{
  "d_mlp": 1280,
  "vocab_size": 31569,
  "norm_place": "pre",
  "norm_eps": 1e-06,
  "positions": "rope",
  "rope_base": 3410.0,
  "qk_norm": true,
  "lr_mult_up": 0.76,
  "doc_mask": true,
  "steps": 3267
}
Each number is 500 + 40 x the weight over its row's rms, rounded and kept within 0 to 999. Layers, rows and columns count from 0. Numbers have three digits each. The size before them is the row's rms in percent of the matrix's.

# layer 3 attention value, 320x320, rms 0.105, rows 28-63, columns 240-319
091:495549455494463528471510469454532570514502454503530507459522468476448545504576514573459516471503458455531470460440478484495493556489414485462432564473491494494507524488429463470509602505492481511476492566457443527468565554514490529501493526
093:551509447523507510561527512488525512442493516460523508451472535544528528495491407510497559359565477513465504445545452439450450543505485574533472478480511545517486459526450483524503571517505493471444458471486505467461469539496462494432497471
096:567467488471412490492446476491507488465524503475542461462512555511468495508544436552469506512503481486494503505500513549505507505473466554489412510520479544532445486523516513457533564495423443478456467434477464536518493502522587488513506456
104:534579492474428579496494473499562568447472522469465553543467543542528515460450473456481507468535500534495504498612443520530506528560507497517450510436524529557527464517538542503512470504439467495509497500497541478554458549449544496497474505
094:512497483395448542508485493502448561492478507471564464537518487479463513574517533481534428491470526437517448493468511526513470492480467512492485598468484485504511596472503505550481503477467554463518537560468487539506479455486492424478501460
096:507620530427512471476540495506455526516453528496508534456417556578510541517510500572514476440463496510458483472492494508519507538425489495561558537535511444498530554504513579566511533545502444515476474502506517545521549538555566488445482508
088:458518447559449477473488456535473511482475436503548548482508525514478605423490544467518464435520532457436435522504483481490509457473483534483445586513490501447516491423582471512530543457541417620510518467489565491542496485522448557524396459
091:484571513501459509422566514560481518519527433523455466575523491546469481468519500492490498523500538520567484538496579486548495511485518451499516493498470523506563492494490496533497559546529468510488498524501521440451485523530462526487484469
097:488484493496521517458467511526489572468478485472558556572471480507453488532454452490445427449488485533487492472571525511440513505457463513513537458431466445518555462476556514558559429469491496571522550493557517555484478504548434482474522462
093:546526501447510448394389522491455502522418597576510501478533517513547479520486523536470464481524511455484511524431447441477500558441558496476503569561544534483472479499522520424437531445413457509535524450452520420510479555433482502491497459
098:483577459474490517534509579512443546560468490505431578459545522470502458506514482548589554523508450491487541433442546443482487534451542542519490522517437455499576508516536445506480493505505508531523502597551496470520507539458577462477510535
098:487478423539436486509520488506555492506428487516474488447531559520529476486499466475506517501499542487473507435493568472484534452516530458422490488406539504473559578575507499581432497535558499492462556544500544538482545500425490520519491509
093:448531513515494402506530476475557475489565514526410532448571389472526483477478524503512467569516490497487522502470556500580575503509505466498517537515533574556517422515497498489465463578529487482502539548507537491511449608515475468496510518
090:502495521510568502510545461529466499503510559551494493546491491490478598471515545463468523547498482526508494482488529497534532532535398569486506519455499486472569367506464466499521506499503411526498523450494554471493513387534467481458500516
089:484434536518571512489531543540458501522483525450480474555546562483568516494500483598492497483473488553502460494437529509486501453387423537569565465472494517492429536478548484588433538507515486492421418518530560506455530468523477533524479518
090:539524497535475513445519508448520476584485520549457486449590461462458538488483435458574574541473450467590519491498569488493525458483466491518516579533485492561526527496459487491419492483477511488471550511449538491496542506518437485506485518
090:506406450517559498529493474479466503460489433555497468484445515503480578522485448434453495431487508501506463496473510517525506536452583479473415511505465513500503528551519554505445518509463485491473544580549515504441495458557478574503502499
095:500492495519527518537572463410466509458436474486522482587521463464489457483455509485453500513485518505515474496477522489534544439498450499487499534544549479521505453398547518509498541514520526497505590540523452471453492448480395490627559505
093:503479546413566467572515449490579501587533512495551566528510542556514492489500397563499606474478499497487479510496472493526574483495424475531506502479536471555458498491545524484451448426536588488521540451510494541504497462591539474459501561
093:559512584476511539603545544494488548489510532560495464459526548474455564492509567517539496498454495474495462502444487518530544511474453485541416482479417509546515474510540528543461552440535504471549413483456410462486506538411495555516495537
093:467485501421516455466501530508528502526560474530434592464537526499519521467517489489508495499499497471483501537474634545571555436449459548511477524444449501427502496457451563581480481504469480483494519571461522433467475489533539502437535465
096:542483482538426525605538473499522482542467479543563523517490440556570539503515508497469492536516517462511554519523466512537562495492522545508491385517515498567598489503476540518452525484555529554479532487550454481501521510474542492568524473
092:484430502517578502525533456496449546551518479452429491552453445568452546527545529469495630468470500480523445476457528517503480479520509555565514483450541495492534484498415480425418518511450528522519422438494526535537520456435594549523492511
095:482479527517525507497448506475522520491480481511550469499525499534538499532472431461556497555446527466602497519469530507492509493513568497521467517493497522550512493478535555498469519458498494518483469484541569464541484459526478552571466479
084:483466562593456497515454504595463573607439551524491423500499458481566518474471444501471481510512530499497440449498493529528508432524457415489501549485516479474462549508473455493528478470521531530496555467489526531502432520438533411543457464
098:526495485515430511522503489535497447538567446535480535495504538504476523446504510519500449501492477468531551486465445506498416400543503562502512553535529469516481464438499404505528533490447550506539496523525475435468486407494476489473486510
092:457508456521476474516474533427522448450477499467464560496448559495470463516533536481538489468486474470490584463493507517471499447554488478473509530487475521555453453556510406495547510435482482468553469459524517588541580536484545536481474567
093:557462481554554478509480476522494467500565536492535544534465505524460417599465436551501550451553334547501493521530533470533540492458492501521475510495444484522458543493539459516549458489566493504451489493497479433518595489529587560496556510
089:587551480493591524588511517535470460462450460526558535538437590509456499458504470495514472542501511572458469484503433476471571518560569501466479540432534516537479568413497509464451466475536443482500466494518492491418419544482550494491486494
091:557487445510503514434514540539442462464528565531505495536453510530455560544530470442472477526445490487506505463509505545473546533578470550558463551527571496488484555456504494559547474509483455488406467517452503521494465468528539509542512534
100:527441515533511492491532499529473522499467487536537545492525549468498523519523507517522516514550428555492480527456538534448556472440521517449513501531540514551513487596549518497398551480413469575435505514530561460455516556584505528518541445
092:556550480546497506533498553542465501442484503434493538510581473529541532449549470492497525518451478544497512470581457392410469506494523452469446455443514475528525498543449518539474532448493500493470464483498527560444463487441490494526532505
095:529518511509514493539564532555497519512517527526503480542493572536478513437461525446472387453482557518488474516510491403454503517406505473547586497507463462482451492436481506563472435485533462488538470496550528516517497545455458483529520521
089:470507539500466453403512471479420498450431537573544450515541511561501492494481486420495503444465485415513504512518474487512552543558551450419474432525433467529472506477489489518470483540479461515443520539477523490420523447481486541490553479
091:532478501543478468435486436485501492427419474535450487512500553484486503474487504548559460466492485541459471611507498467553513521602492519493569505467479528526486554477441490500497515479536535492500520477451490445528501547537497519422495601
090:518536466547442520489531512443570498504430502557508556603501444471527479505475539514503499469552518511451487494577440519434493514435521475446528470547545411447597548528492518459538519481516471519463476471530497428492500481592522547551543457
# layer 3 attention output (transposed), 320x320, rms 0.0859, rows 28-63, columns 240-319
089:448522573414457499499522480483492523523420492537486419558464560506458530515454464550530535549588470510526506531527483557457539398513448497489579450534498455521509547423471497577489517507581433432508538521447511544530441507438454577535439460
086:563582584507408454478465477492490511508515517578481492514447457513463583501501534524544548479559447562446518536507536486497416457511457538451524552466525442478484506491441518459450524534512510559533468527494465457467460535502515485584499459
093:460501492462465577469536549547478443468476450529444529476458429488516536465588505514541538506543440492423514534478497509451507515472465476477507533491532507455509457483398478590495468438497491521512544531462564499504547522401502545511494490
095:504447543529504509512522533543491477486517534459465503510475425472533491532513459455523518497474485536535503484467480535506485513504494552450477505503461503526507635466494490403565441463537561541504471472500524537600509591496490531540483527
097:531511500546453424514466512493552477453604484521444580504549510506494484508493546461453500457543490522514473497525471464524573512485592415508482483495588527496569503476553527517553514484554435528518505457509461499520501465544542489531443496
096:477536488512427470507449421519508491422520590548444469503512523494509465477516451481537531500546565486465514486412497530515499482520534421473577423438534496476562460447486510496439536405541518507491509446470510526527468511513404491490556400
088:535494482451552496521478486562523556496477461536488480461535577497508432483462525488466539495491510480523465514533409420521504454424433441577514510463609503464570547508564525522486475447525456524541486558479506554476518520415470472535598469
102:497537512560497565477458514518504565529521528520522530459505565453533501527445511488479531434512470557514465491603476492439480612450517463470513448457505518513459470500574497511492477500479519491517483494506474414499495471534477458497540507
102:531483531541473536477529507477475510514540524504494555524500487492455465516503464483484499471499509474426494594508567480523539466498464519568484494529519440442540524595524575542430502535460550474434466428519492580419507499546507530495476487
096:511530520442428429530567528514471540494635474553502513558529468490509491484491495517471500562511464563494569491436500484431524547445489479497503471437510542480506427518477467505493512549555499500461514488499487554457499525494410487507467435
101:528476494540509461439446503547567516466457535566524451480492438537491526577456476474483540498523511543415489477524514458438481484513503458590524546466483537506428448494520434416475454559502518486552507459455467532421505434448535548505481501
103:491503502495490483483487549548452538446606496543494531504516473453507452468541601515514503535520492460531537548482486548511420468478574487577531518550532498486459561521529472509474520519521546474603501561499473498414461494565475404519475517
091:532631514540475499566474476494565499433472511560438473446501508501459497468505557416505450574483471560530528556529488418475437505475480450470554432526476548517425483564525489505508467540553451512396500530480465591519534542556483514500478509
088:490522497540515466519466466472552530531488570538582498475556472502540495486478494555543535542563504479522423485535471471494514540466490539557553435547579448502535461501513519536468515509499535550558548488545489480525493549563506478445499451
102:482434520552505490459459509416523530562491558552454487531464478525488512525511502532489468459495446509459479516482500499484522515524505539412491443450491557498500475484513519470484546473434488484519566468498448461496516513451547492487559468
090:565566480580508477527416521447494449512460537580507556489457482518508554519471559558476490565481492547542532557552513507438484493501564442534496484433481495489469494588420524494553488519550479434450466492575485534463553514541510531522468494
092:448491486485593472440551477460495500498550518521532549566476500497509454570526562512491498473626512518533563464511536499474456565540561558510470488496536465537497488521486511474459524503514497455554504473449497582512538550415481475475573419
094:451512462523506449382468554506613522475494482560556522544503446560482464465507485501420469527473445503606557567478463515598413535424525473498431502470483534541590539508473505495522547438517549483422458476508476455526505517407517580476477461
109:481462476417528491486567526510388497490516522518479446496530488483543468517562469551554474517602521473482503473434459430457557489547531487550488460482510484446481436534609520463457463486415472469522470487558494548496425437555484471459494500
104:435479440601463553495590550463493465501423528542489436501516484511492511493527462471460475548456457538527453516531464531605390537528520510446540514454511471484450575472456541463434528538473453544486465460541442558487520505444507430475580459
101:525480486461501506532478537454575483463371538572484549471545468528535479572461532460404576570523446528509479454488477504378530516474492500512444507542508535443508509454515541512481537481492482517531458506512440507546529493460520485517491478
102:556475518516472566429527554454489507506516441427445471430479505459455453443588445475518476498532523457513421488522528515457509506468491463490464471564478409533531522466522468469480541472452538472489490503509508465472582487514450479441484440
093:515493457538544512500579463548558467552526488510539557493469490495408465489536466466527475446493556498464476570486454536493442497550512550490456487493483464580459518556516483500532400487499461478532428492554503432531527476552486562480531492
099:546499535554497416545508498472446527523521531539476557496502449512502535485555494544471453464477607505566486472492531497505484424542536479508476501469541472435481550516524501564570505498507479516474502621509424508486487438424569523527472554
096:506490515484523501535538580501445545488588468483422544462510466541515491474480485493437500551448430482401471539472530555501564539423512436529467456520503528505511459481534494408471468565515453553556449519560451486563538458506496548500480501
101:504496495453528552496454459491482439404497537480511506419409476452508509542467473534500486528458508499491500489550472517492505552513509495560478487501525572512477550488576507461516556472532521475511514453435567524582480431499524600487457516
095:496552532451561553437506489530481432483583536490557428529510479437455487498479572542405560489544453447467441527466486465574551510491494510534552501536502538483527508480504472509485478488539466574465518519499522466493540543485493463476448537
103:500485501606563503449520452504449554543510559488481492451479474457480515539474467529543510501512512609445496495485513444536460491523479503559520531565501481527502513559463509512530558501492524525489503448469510491506553538516502504437502494
091:490609463484511484492479510545452569559514545420546481535432461506531482423469450452432520505482571502511517523504479496531535460479485510487522518535553499481468445506541546602458582540493529441492514456518545445501517501476502517456552496
096:492493493486567528528512486534508505519473534482514613525488470479492501442481474422497491466462466394528447445496455479461463456486514416501499522507530487521506413498454462484468480471515540536421487542448486487514549456497551549519523580
104:509447506501498435487493454514474595565513539540462543554463509456514475529465562515546599468484498531489509420508605532445574482521456496528565541506460517481507537479525461526540470454433516447463514487482478481493552479472533445543478473
101:519485519530511400435499474541575519502457543525466529499535511432446589544543513493498515460444474442469539503426493498482559517469529508566525560453584491526470468568504454542513467567549474500465487521461484546445441565538483536486491537
099:507461505467525522414482468495481518475551497506488534445483477580518487555517495456472471580493427565457525498417535473561471491522525525433460529477527528435439431501516481482523501502554479520480528481479462486475451482481567497466456362
097:478479503549547544477530417494488463514493495494472611457491437574569450470489492547517512483526474510473514431495499509472523528445543530499559436465467454475513460484537533556441509470510544450543518546527477542512440545503449465493592594
099:463575502556501526580483486566580488430561468442425457484464521557545498445459555545563470482493473451475500425529556418489470460479529548479475504464516472477528557459512461446456512475516510494574432530543504531509548443497548583479500571
096:588517468504488446421439441496489478491610510471469520481505510487592554475461491461531510490438462507459577511502513561450507524449463484526568491506533586492556466476371497502467513510507578553454485481481544529479561504524486582480454512
# layer 3 attention query, 320x320, rms 0.11, rows 32-82, columns 240-319
084:546487487449434543551530515538471495518533444504540479510532564456519552496544516525473607549507449451509525590485495460431536467466527489529530525504516441441520465498500492517457485531546517477464504552561556444405491464514443528482519476
083:456460495504500492501514520443506460542422492502484492452483408545439423496501505399459479569510553503479425447495514511458540488534484472508465442463557500535475548537471481556558476481443480501473536512491479567507501542449502493490523500
080:490456458478506514523469536508489491449475491465430499492471467509444471488466510455440498504491583508517522528510559413468540522497471416540455509508562530523478556518476489520482474458419495475411505492472499575509459504452510469495499535
090:505416473504588464520508401499424462508441542504466453455422495538536561485528485474430462493491478521464529417494454535543503525546456553477442448425485445513514475482571487488563534466489511538510527515479523498556504521463485471480452534
090:434539486486496511517470549519477484511463454515441512514570469558598486518454492540419514504471493511473540468466437512585530591421501500474527511408435503521474497466488466452489447457578510504501537460417472549478490484466486447539489529
084:493487553478483477528476473522493425523467530502521514596494463537523479556493503458524512474482492453485534543494464565498522539501500522501441600501546530500496536499513529553488526537575487507503470583531514514531492424473516475522455547
086:572598476488522473533510517485479480489555469498482518516577554382530533486477498539470507469491462432474525501485526485496440536399473507537495473557463528523517506495480557444509503508493506418500430528570554441464491537573543539497451465
073:467483500507518535570502524560539583475455451537546470494533575449457463498514440431487528530446524509548482566480460490541531467511473494553456537492472523545504565490538474616512549556472458517533511422478511478510430471515497531479466498
092:418518460496575497504477554506507492527529452522540485498505589534495522554468475530475517580468562514517525472534426442569524460539479540587536529536508540563483505538495462513426462540457508490477499440508522486463508560480521568526499496
084:474466580520492511543514473433500541539487469573480456487485518546503486526507528446474440514471512519502511509473474488468521460530576535492536450463539411463500538542535474572480640512511441528545555460502435495512502456508498504474509475
084:488455487431495408437489548495531564486511471519508556517481500517480525509512559505518502511541500519589503476428467492448556493394434466500473441449540513481487511614451466573510520489525527520413514530479425485460457527507444480574498507
147:544503492507461496508483467440527516577540526499463466517527436504483463424546487510531519530501377473525520550489508510454482563483491516508455489488519469587476459538534508462485503422443493456485526475488484506491482527451490494442539460
099:529457521558493520510497481426526526493499527498421499440450431521480513472516477524473483557518532487540459523429439451510512511523470466494539440452511479450517465460447497497492549460492501493491550487440625545479507496523502462424570483
083:436423498519563567435514442430525524514499463501472479440481563557540387519513482529466479410485453543593549470533426521504467562431534457489512448499473515534469526439542537426482552550480489466608488565416439453490478497491444430523515538
092:503474452515557479446504522546467534543455377541463493486482471494544505550493520517469517494502484425525498384541517513442533542464495523504508508390474476517575520520520524490480470479436540491571504514515538440524475457439483594545555537
095:526454471524531477580477503504506457484559481521508584500531458500448519533505413499565543511492499515549588543452532498523520453576535508460485432495498495529498441523471425525448449487421486548461515489561526526515501389619480550430478521
095:511472488486458609479459557488474475524497504476473555513484540515486498511451515504521485505509505482493522549513473482518601468472495507510497478501507535540509533510517453538518507495520554482520486460449521518444490507540453543517446531
074:545337536497558504493496506488458548452485525459463468467495402539474540503497528495503466510441570552499554495465494454539565481551507510519546446498481529501485472563486433564526494472432556560454525494496476536511532496512476530526505454
085:510536442462530462503470509569467530475555488481469505589552586457576435497483472487529527440468486521510521481531456497457475520447535511531489479562419492510507482534540517436526517580506524493465464544503525512490503560517528527520432487
071:530488492464482488470445547548491495508451477537531544498452512475467488558467501433525556542467585528476544544477527438500554494511493519552511552544566504471487447468395419556547492482547547553440534522421530511504480476548478584496486499
093:489468412493533477471527418538465495530524535537540463486529492507453527528511508533497521491536599549452518518484569507490478525523503463503507466526477450526518389518598486500500558522456501453427462433485502496416533455555551504396542448
098:459510515500452499511523494503606453477545475566546477500496613525449500457523513514554517498559454494441523517453510557489512523518520493469430547407499553501521473490508497454417534545496479598495494614486495511527570464468431524483554472
100:503476532541583525453479450438491492578445478469538506492456459449534516506482497487509503556484535572532473439500510501423481485567445483485468464489511536473460463507473481474509438487480561484534505537493576453438521451422492495436549507
092:509507456516549518495500498466461520580486491415465469478445529509507452475446493434514506470485470491505514477537578426511446434530435476487512561534518550526491435583470493522490458507410571531461492543452632552486492459484545492523539511
099:562477572546499503494515551474482438447464535595474496445448413546462576527468519525536438527465492494511538605552515495473504509499452611481464481527459580515386569601489496450515537431488500510536477554531498530497489455502516481486543531
103:472419519515500449517477515463448437450548603565497476472525549504459504542475516507438464561513489456514524481441531589548524557441541512552536463478540520460450537411497466565467579518478498487429543404461443521447523490562501488483580446
088:554483510549544496600533507529499495508486506542458518565524477480548520506483552486566404502490418451514506536447468539425487493533518521517528519481529504491526565533518512427481400510510502546421511504472467495478497476512568423464549513
098:539501480479501575474436513551475498526526582503531571527527578569510451494430483584504476455478522556440454530475524490622477499503511476477561449493491464483564492491561434486604518557480546482500494403473512532489579485420530483479520479
098:493440462451495520518481513442496474478570547574547468436522489485490453493457523429446583538540538485549470526436499516415505445523592405500447486504529476555513438521455518536478477492447441490418524523520499474549563548531534478492539482
103:473515450484462504518478437479576478490466553470500473470559465429506521540423407421480469501537534642443475548518521509518459502544524491505518522491546551542459516464499479525486528525465469450520520493490488487449436421485530483473565470
096:477442506472539527476527447532454465561502515532492498494494525470552511483470583598573460464463498485511437495485567497524453529541567515531523480451438464566477498528524531475470495508498458456415474484464454515487501468456523400496556533
100:474496519493496466552488520525556447499388534592502436497422509520427475449508431535473487511515540537520458463507484544500418437568509502457535489498455505490459628529525524489472561500450493487473471468507533514550487477466550509464526496
099:517499475528433438459518495479420542561425489521478494539544503516513466509500509575486479547517525557525516537482560476483525485502491460506504456468442431463502501550469535564519507497524499507376505481495461483483573523517469541493526441
084:491550492471456496462450538527496472436396474452487442571484520529471525514445482473506517490561515428497560525443459533553523574507543514515524512470490492520504479480470444510476547505482531479487556500482490543539413466484558491495546514
103:499492525510560633545522524460478465548451547484531517493523459515518509477503545456429481491491514437460458511515567462514469476448519488437571555520511514511504510475575514469564497466487460486497467449515492513487530494521427529520439491
090:474541501438496415470539551452456590494420491435457491518529522472518450540512461527455523564548534511477505490467546556473528460523474477520457511538466524458553494536460496500516483505477461469414512500503513460469647457529500580534524493
087:528451463474527545497462466563493484441549533437508517442486501499451500454489423529498539525552534452428544443470435510477491522471484529505552530496518496495517542445492491503487433482528514520529474424551520574519467528507478485533468492
088:494455440558534496468542459457539493537572562472533486500554527458499445472495527518525421408448440470460494559516519565436584522489559486482510458467565530465457488483506521426512480472419501534565385513524467487490493568429461474490421545
083:468511489566572493519534479500507481514474553540458501518526477576544441523536579557503409424416555474520527498448535511467527478576525445486445449485478590489485498503473517491504438488460461433478492420513477504515499532478476504492491546
107:469502528478468492515498470514501482560385467577429577498484447516473488538464474541484511528540526449494524493557551493557460536501497479541464481567411517513540477501424516523540464502526538424535476495501492514485480399526495483460486477
102:430568543459429506537512580560479487474562476532525493467545534471520555524449527470527490533454546561514514526486493466476549490478405565477474471577460541461462503537479481547451507585512497469505512531496489471473561589552535504477550482
079:521531461512476517537465580510548467496524487447510507451518562518471498496509496527542508535550572482527476537526493402607478496526474584524507568551504437596497438497528498522401479473510509539549521474427481555450435535475510507502455513
092:524536463465527530482445506577490519509496487532519429485449520511498502462505469489553550459482502478448473468512461539504482507484441506507591551481551537545498527447578472501468509482514557471582493491515470502504416503481498482488508480
101:530494443502579544535429521489521522483452403437499633479467481525500537512508462552483494554506544483525485445493520486610437556486513500504496514514435451609534445485556528556462568365494534493485482450503466509479449436510487507495483499
091:468429559548501529429506499512428489500390555501503518544486517476438497496565479480524528526475483460527464540484511489466575512575427452510499497543396521448510548469495511467514377585521492443510456476466459451396535508552479465498505452
098:504478521457458511487514534537590526473504456598452518563511512445451577503518480490493542532531504554574527479516532456507539556537474583481499451487521483497502449485429455528514552548525495520495525590427504470455516537496551517516525507
088:510450550504526480499489484539514479526460527510501505446504483532509523532588553491540526520519518494509492472499516472393532533478540456487449500511512532451589560471456481441498449558425626489506516545507393485472455425486475564492521491
103:518541541527528474496534500426516547500508475514544493577524484488488551516504529435466476517536485539471485491550490488555546453506487489535473428466461422491436519504483517546500504571602515506453598566451537420531537515492524480484486496
095:504531576558565534481463488491533410519522525522466465557500500475526490511515441402451515511521512488451471562445509487516450506537526499414486527485441510543522567518542418520500539499501443466539504452572495495509540498535476529492507470
100:510497536453592471476574517524464473497487585545548473400475411501529530448519491503501483475578456465476458516515494612490502513475493499483573589449629496447458489556503508497492580505440572530500498496501448472466532554491538489481472516
100:463540485572498476494529405528451491502422506491525507409507438504435441544486533495481600458550486556494508513414489560439490489532632449423482503521504510517628519428491478467432538436518515487532497413516487509478526482511562512546564478
# layer 3 attention key, 320x320, rms 0.106, rows 32-81, columns 240-319
097:523552540454515508480466466436390516506535525416489483536477508475482440493500463527520520496504475519502524544477458518550450475555527503475516524455508579499572408466480517545520517509502470531476526462522511470484495468559567465460494492
087:545524412534514487448493548512424512449491470452560464497479536443452586495575518475458447506486537565596573523540611470427468473534474485541490518557532500489535494528485519594511451564413542479521468492541501510477517488445436557550528498
094:532510550501495467555514512462487536499509436509575476450456506516442469467511387461517437492488528480564488495529451487462530461533492569487500507525438499517531568539506493469520463512495454512552475438552448507530490479447467614491544508
085:509503455521512472467587537530476437463583508546564463484507560497419508536469524486538608492502508519522437471530509532402561518525422487555507536533551460558466533616487524433506465434449546451497528551528484513520539504412532443533543513
095:497445456552563555569533495432555450476496467544476560454450475490497531511552437413558508517532492520510496448549503492425478424457506523507456423512442541530481503503529455427477562446468491508531522571545482554605524489465484488560557485
095:461564529483510486484517488479549509421560521473465517484522575495531494535540521552538554442465460592429527556492541479488477444490463480533556502453452441494582493553482557507482520452537473520517518451589420540509541535503505457518513513
087:489493525490504543419468512496538492499575482526478523554402511519585503504521485595402501457475470493511521491494521466578441484485560447467482541492523468579510460478535467499468568533573459560510536503499489543470529432508528431478485491
084:500517454488503468460526537483531415458508453493507471469496480475527532464558573470531528505502477482512524460506539573480474541442551532534475518478442474553482550568493498428494516494519531419523478599470548498498460476403478505566514521
098:506475549445526555480442500505508488488484458506442474521529484496478448512498489431494498476509462514515492453515500543450499500412513488469496487507480461566469542512496501471501581544468539477477497477464471418558514534476519522536518557
097:440502502477518456530577537497499509439503473483508501558510445479472447439470510456603494589495500490520529485446480524478507478541484408513507465519500586492514525479446540521488491476463514471504436458516495516520512486543456494537501496
091:527511579544450496499501520471488400477479525524473456482453507458438465455539480486539483525457473485536470505493445501515471537543529532466455555521439490531449476481517510430537479524438482502524539510472514473558515464433415491519506453
096:478486490467500475490501535479574492458514565415445514524504503465514444501439502525476438526495536493466560509511473486419528469473516517546417488466491499494465529473466504449537528530535467539486533482432446558502456464606505490462411457
092:469480517488539457500565531493519480424441523569490510551488536500480531547453442555509508494544506499459526521541516489428526436532521537541450466505540536527520486459538521452564506479537565541530508450524504548517493487545498475438499492
092:498514533429519556510444471457549547498582496421482519495450466496482514515506466537497527562483480525556558462558549499462543497500488471542525503456486458497564522458569521491537438498544560518441523457501521486461555488549505584554471516
105:496561537428549490530506489551467556532595543522549537456545567537477535549439494511557584477527497513438548555541562471512509445468472467493519466517473535508532440388485507507517491449523534518526512589552443480501521505435523471531436488
109:459500483523476505438479519531524416532535523553538471524518544549505523478528601456441484533539517501445529500418522480459550473496610449517533478450530422470525461474461494462583565528513550516479458478563540512480557520496524556530473442
087:470551476503530472529518439495495499498538461433525492419539524500514554490484506443492525505476487498543510470502562577502487539521508543448477531505553540511514460503477540497535464493391449471553528655520473482541518515451478527570544632
098:496485495459498475506525510490472465504481432517571467517480597450496444498523497527563510512545453528517499439511514534453607476446452516547475465481439558451493498447478525430572476494532512441505438543569544501559443534447505462524506494
095:535507585564446472457524482497469438487527451530450442509405529504480629503593488482470464529474525507573489487493468523608495517547438496536541542516498455474482500516475535553520549443488507442561484477470514461467492492397502461532521484
070:524525542503480569481531514431509468518442567546512454480537492500434435500462455569481583493510476543526447488456573543494525491498542526430520460551576528539550520492452571476401541538462438449524539522581534451544515527467544507499581505
106:561494509534452479498531540477547435493433539590487560511447430474561499454471484434445481510525590478533485480507514535521500478531482520480465455485548477432492517511439480534459465500452467524518521532505475491509548496528534486516484409
106:480547510483595495507472438509460508513480587539485516491532452479508479445513537522490517533515520487451482456545496483521437529496424508515500458487559457565558473489504500545520513465537516494525488513474524495486514487497525438520531441
096:491527413438476543485518553510451485455559527561486531555514497524549444465519515471467464533456532478517478549483470491504532467514492513466579490571488548482492458486500475557510497462465463540455523496461502465543464538493559497543476553
103:501583480480505464461499493486493551458461479535461553474496508567451482493487541564521514460429496504551427449526447473472504570506415485535509542526535403482470506472554495483507446502549464496485495471510467436515502426430461571523505509
101:454539468527502431442564495508506501554444490546567519486447504502432500520521545535533462504551568504531483485527477465530498528544513510442524517530566471490511485515588487513434487547507474479486526485448531539484538447532471485511573506
102:527485500471490490461490540589506400505510556537509493508469492472494552515530467539508480437478549502426490542527524453475504488469536487474474467430544532487536465497494523497507510442514529553530463580435430519540528522510497455582495518
107:496520506551424487494576516538487489427491459596459510509509551532490488468525525468589518526462498522556530461544457514539501464492533413500496494503486550481437531510568412477490504486526506478458437449503594507494500485418472539525490462
102:477428437542519469503535500542478498586485499443522526404522379522517490544433444496523528442484503559516530437412542538479518466456444511567507544564453481548442463539484502501557444478501531457496482502509569462578524503492527540512440593
103:481498522493516533451496440489552455453545512428448471572463580501474503487518508560465471476438474498449563563533470565527468518509539536482525493423519450484457522419519478494571522519539546445505497514428515507454414462526523540494414465
103:478461512526544479452488573453458494519522478454549463521446449538459481512489541515503536486489556468425511564555449454398520574507542497517542559515471461513490524472478540574514483534476516544455509496499426485401491445548506490501475445
103:561494512463505510545560467465602474482446537513495572530576498520479491523454531434526518535509534448500456429455511561472501471489569504493506531558542499479473439462479443512519505505464479502481504521540537451537477580526478522461528427
105:514502547503480512496444535562540586550501496453570525509482463523523474570483548449538494474518491474502539484501510511520470454567484533547512575548510480530457469531441495576558489519501471495531529470520572445448500447580510528492541442
100:485416503540473519481487507467501562545518557486439486463465551521596534436518491523439446453521439502523492444503522582546499588574476492524565529511489468460537524476504494448459426533404448498481454509508542508517518450502599479374487506
103:494554489551493512474503533470460515554501556445458493497507512526492531528510540590528486517497502543511437449512570519481568524414536450496509511500459437490495531586506563530505482532469393488437486493596481528415500516528531463474524537
108:485438522528462445527524540487488532529525490475524491478515534522526570502490474507553532464511495568530513524523574530517560492534449472480572513474571502494463508493494484525496552531420498457567521500501452530487464513477484448456542478
099:509397515555485557489510571546517567545512526487498474516578460490529516492508528491506432404431486496547487449478560501545507522521487488405510456467531489468518504506550461543528411539511461517504462524539491509475516546486471461392485482
094:436456555485509439460506425455443454539504502507534517510425472522409494522496508509519529485536548540443486537553508483536490437478447485489445440501513507486426418547502495492508491526539588477539531488403543512583584519531533491504563416
100:530465503432476540449416575515498513457561469482479434495433517565580516537504462528499516508493485517521551514503578502534516473580531532479535504442517478438506551522482436504538493536515539462539526513588483529555486542465449493491516527
096:524587533574495464484526501589483441523477466537493539485520490530555532399489470548498489467547441497551437509454514554507512592499533526504532527555590436420567481532511517460457502573439501565473487528510423465479452585524485483507464553
110:458439487503519427513565519552543515548511540453568522463600476454422482490479567419583439513564518441503471503486555491486528465415519465609495488509452552499493452501477473421503504530478475556447457476431434526527497508501553474500556498
108:453485461358466502448512430523523504493509518499469489523484493494423469536520482511568478593523549480518508525540517486474493466479489531591464472507456513573555475541517476517547542511541550521463579513436450502486514471514507523562502511
085:472520483458556478499517528466433567532422534447549431485533540471488481538487487443473520493473573545474549516545412496500519470540536503446479508526536475529428548487500492484492556448423441451473529543459479511466533497517491478495570486
102:490561462466499441395489479469455443499491493561493484451517454550476511445490554493454540489564480560534453535510486556534481498435601553461559464526426362479460471521490506498552507556454427540441462524511464532548514499513463461485513496
104:452492523513583544541554575526537544547505536441503553512522502440494483536463537467452509481489512525487497430492533496493501449527408470465445440429480587496495502518498493520482408539516446554498475536503501470512576492534451547458497510
105:486487539514494523499510408402506547492443493502476527462485422536490495448504505496426474529498503481521459524489493552462431510446550410498527501451507498478446474481529542547502505551473485508527466490497583489530457544502504445517467465
100:488559427390546547456450457506499476449470521454524546503480520504452432475509474503513497520462567476503538536516468463485523472537510476495480547463470470563506495469438489530490458458538491525524476535494533523565432511492527449573549559
091:520483593573487473559508545516457506383537441546479503483566436537537455500535493479512465468494542459469515605451480566478462491490520438443529445500505464425461488538571502501491516532521540476438481398531515527467487519522501514471483480
098:501523450466438496546506423554487474430466512484458439509454484495480443505511468518446499567561552521604450486486413526499547518441498523585502484480490551451478538530476413507532490524465548517473506516533473523488517456494499536472431536
104:447424478505510428553606460589541483537517485427544517539473499450528456526471498498528528482534519510504458502525544477488575522554436559522546461586527499504510434429479444517483508494533547445506493489462449496504476526480431455584493497
109:538498467558519564500438570455433441478533488523456467484483465489460454513495609496557462485485483494459510518454491518510494494443465442468534452405490452517470472559468508520476486461485493503492520481544575529579585494448488509496496453